config.yaml
n_layer: 14
d_model: 128
n_head: 4
n_kv_head: 4
head_dim: 32
d_mlp: 320
vocab_size: 4096
activation: "swiglu"
norm: "rmsnorm"
norm_place: "pre"
norm_eps: 1e-05
positions: "rope"
rope_base: 10000.0
rope_fraction: 1.0
qk_norm: false
attn_scale: 0.177
bias: "none"
tie_embeddings: false
parallel_block: false
init: "uniform"
init_std_qkv: 0.0442
init_std_o: 0.0
init_std_up: 0.0442
init_std_down: 0.0
optimizer: "muon_variant"
lr: 0.00729
weight_decay: 0.05
lr_head: 0.00551
grad_clip: 1.0
warmup_steps: 200
schedule: "wsd"
decay_fraction: 1.0
decay_shape: "linear"
final_lr_fraction: 0.1
batch_tokens: [8192, 16384, 32768]
seq_len: 512
doc_mask: true
train_tokens: 116200000
steps: 6377
dataset: "wikipedia_en"
Each number is 50 + 10 x the weight over its row's rms, rounded and kept within 0 to 99. Layers, rows and columns count from 0. The size before them is the row's rms in percent of the matrix's.

# gate: layer 7 MLP gate, 320x128, rms 0.106, rows 82-85, columns 0-127
# up: layer 7 MLP up, 320x128, rms 0.105, rows 82-85, columns 0-127
# down: layer 7 MLP down (transposed), 320x128, rms 0.038, rows 82-84, columns 0-127
gate82 077:57 48 60 63 28 47 48 63 59 62 52 48 59 76 56 54 53 44 59 46 30 60 50 47 44 44 72 50 62 39 40 36 42 55 54 65 53 47 53 44 56 52 59 49 59 52 49 44 38 43 39 36 58 51 54 64 49 41 59 42 66 30 51 63 47 66 48 53 34 39 48 69 69 49 46 61 61 70 35 25 54 48 60 52 44 43 51 72 46 65 63 42 38 54 46 63 55 64 58 50 61 46 50 58 66 44 41 50 41 52 47 27 63 53 60 56 58 43 53 47 57 46 51 44 50 56 50 42
up82 082:54 71 44 63 56 45 53 21 40 35 41 49 48 52 43 56 49 64 56 37 46 55 46 50 41 43 56 48 35 50 50 53 49 46 40 53 37 40 59 52 41 51 37 43 58 58 35 57 55 33 59 43 50 58 47 37 53 39 44 41 36 46 47 50 42 42 57 55 22 49 60 55 39 51 54 35 51 50 57 56 51 54 49 60 64 47 51 47 47 50 35 60 51 58 70 45 39 67 45 36 41 57 44 59 52 41 74 65 77 49 49 45 34 56 59 28 45 59 55 37 31 44 43 46 43 32 62 39
down82 075:54 63 50 46 48 71 42 73 33 62 64 51 55 49 71 49 53 58 57 68 42 51 43 48 48 68 55 47 49 51 55 34 41 64 40 54 69 50 52 49 36 65 58 60 55 29 54 46 45 47 59 35 50 43 54 71 36 47 47 64 59 61 61 52 42 52 49 35 59 53 47 46 57 50 42 41 46 39 52 38 61 56 36 42 67 47 41 46 62 41 40 57 32 28 67 32 46 60 49 64 53 39 65 38 46 53 47 43 60 38 34 57 48 48 50 53 46 51 60 61 58 57 62 55 54 61 37 47
gate83 098:50 47 48 58 50 52 76 38 60 41 56 43 50 66 53 60 47 47 60 46 48 69 37 54 43 35 45 60 46 42 66 45 39 38 64 48 41 70 69 62 62 62 52 56 47 62 51 57 42 73 64 48 54 59 51 36 35 48 56 62 45 50 56 55 51 54 53 39 24 57 43 74 53 65 70 56 51 53 44 32 56 51 41 42 66 50 58 38 49 37 44 49 52 63 46 53 54 44 57 51 58 56 78 41 49 39 47 49 39 48 55 54 67 35 39 61 52 53 46 46 49 56 58 41 44 62 41 41
up83 102:55 60 55 37 60 60 47 57 61 55 49 59 52 33 46 48 56 49 46 44 39 66 41 31 72 31 52 39 36 53 34 56 55 69 55 46 54 47 40 45 53 33 44 39 42 39 50 39 53 45 46 67 58 41 43 52 48 60 43 64 48 51 41 49 60 43 51 39 52 39 47 53 36 35 41 50 63 57 42 38 66 39 44 49 48 53 40 42 58 57 47 44 41 42 54 43 63 26 26 40 30 55 55 57 74 48 59 42 53 43 54 33 60 54 66 33 42 39 42 64 40 42 47 47 62 48 37 49
down83 104:39 61 41 53 37 53 41 61 58 43 53 52 54 60 71 35 37 71 47 50 43 39 33 41 71 31 66 56 48 57 46 46 41 37 55 41 50 47 59 66 49 50 46 70 58 43 39 44 57 53 47 59 54 62 37 49 29 65 30 40 58 55 53 53 38 58 62 45 74 54 62 40 36 56 39 54 36 67 39 37 37 46 46 52 40 45 43 50 63 50 56 58 64 57 63 43 59 66 30 41 49 58 57 58 53 47 49 49 48 50 56 55 47 36 43 51 63 53 49 57 40 57 67 51 47 59 55 40
gate84 111:65 59 59 72 64 57 59 60 52 37 61 45 68 47 51 42 60 59 53 56 59 46 59 44 42 30 28 51 48 54 60 47 50 61 43 53 64 34 44 37 67 64 37 48 41 48 53 54 30 42 40 62 64 75 39 48 68 44 44 56 44 56 36 62 57 51 42 68 56 41 45 41 62 62 59 67 59 44 51 40 42 47 58 45 42 49 52 49 50 39 48 51 44 60 42 49 30 34 52 41 37 47 56 48 44 36 59 40 54 55 57 54 58 57 72 40 54 47 47 47 49 65 60 46 36 63 54 36
up84 098:69 57 41 42 73 42 57 57 62 54 36 63 66 56 56 35 45 45 37 32 41 57 40 53 44 39 56 46 54 72 63 47 47 44 44 53 50 43 48 38 61 48 57 66 48 51 42 45 57 58 38 48 47 64 67 52 42 43 48 46 52 52 60 42 61 44 38 43 58 47 52 52 62 55 36 40 63 41 45 53 46 51 73 44 59 61 57 44 47 62 65 58 44 30 56 45 56 39 34 26 44 47 46 68 40 54 59 49 46 46 63 43 40 56 51 42 57 36 56 68 51 38 19 52 50 42 42 54
down84 104:59 61 50 45 62 46 52 59 55 38 61 52 47 36 46 57 66 55 32 47 42 50 50 68 56 29 60 55 59 50 52 43 48 56 54 52 59 63 59 69 45 43 60 63 46 52 53 56 48 56 70 42 54 40 63 45 64 68 39 58 57 45 59 55 54 53 47 45 33 61 51 63 70 40 56 59 62 31 50 47 47 48 63 51 70 58 53 51 37 70 51 59 70 27 56 27 56 64 44 32 43 53 49 55 53 45 45 51 51 57 55 46 55 49 50 42 55 52 45 52 69 69 29 61 58 38 49 57
gate85 088:45 50 41 56 47 53 54 45 44 50 47 25 62 47 32 61 44 52 42 21 65 57 52 64 49 47 56 56 53 35 37 50 53 64 42 47 40 52 72 63 38 50 43 49 59 49 47 68 45 74 41 49 46 35 38 58 48 42 49 50 49 70 45 63 39 51 61 45 48 57 63 48 39 32 64 33 49 44 50 47 48 26 41 52 53 53 55 49 58 51 67 47 57 41 64 43 47 38 50 60 57 45 55 55 54 43 31 59 45 55 42 60 47 32 51 32 48 49 66 45 47 62 31 65 58 54 58 38
up85 093:56 49 51 66 45 55 61 63 32 39 46 45 56 38 50 49 53 42 61 38 60 44 55 54 30 36 46 60 42 59 37 28 63 58 33 42 50 44 36 47 31 48 51 57 47 38 48 42 60 49 38 37 60 53 64 60 64 42 39 62 42 63 50 40 38 43 33 60 54 28 37 57 37 43 46 57 50 52 55 43 49 63 58 67 44 70 50 58 50 45 34 49 42 42 61 46 79 46 57 45 53 51 42 51 30 51 34 49 37 52 49 50 39 46 58 57 37 57 46 52 48 35 54 55 31 54 38 45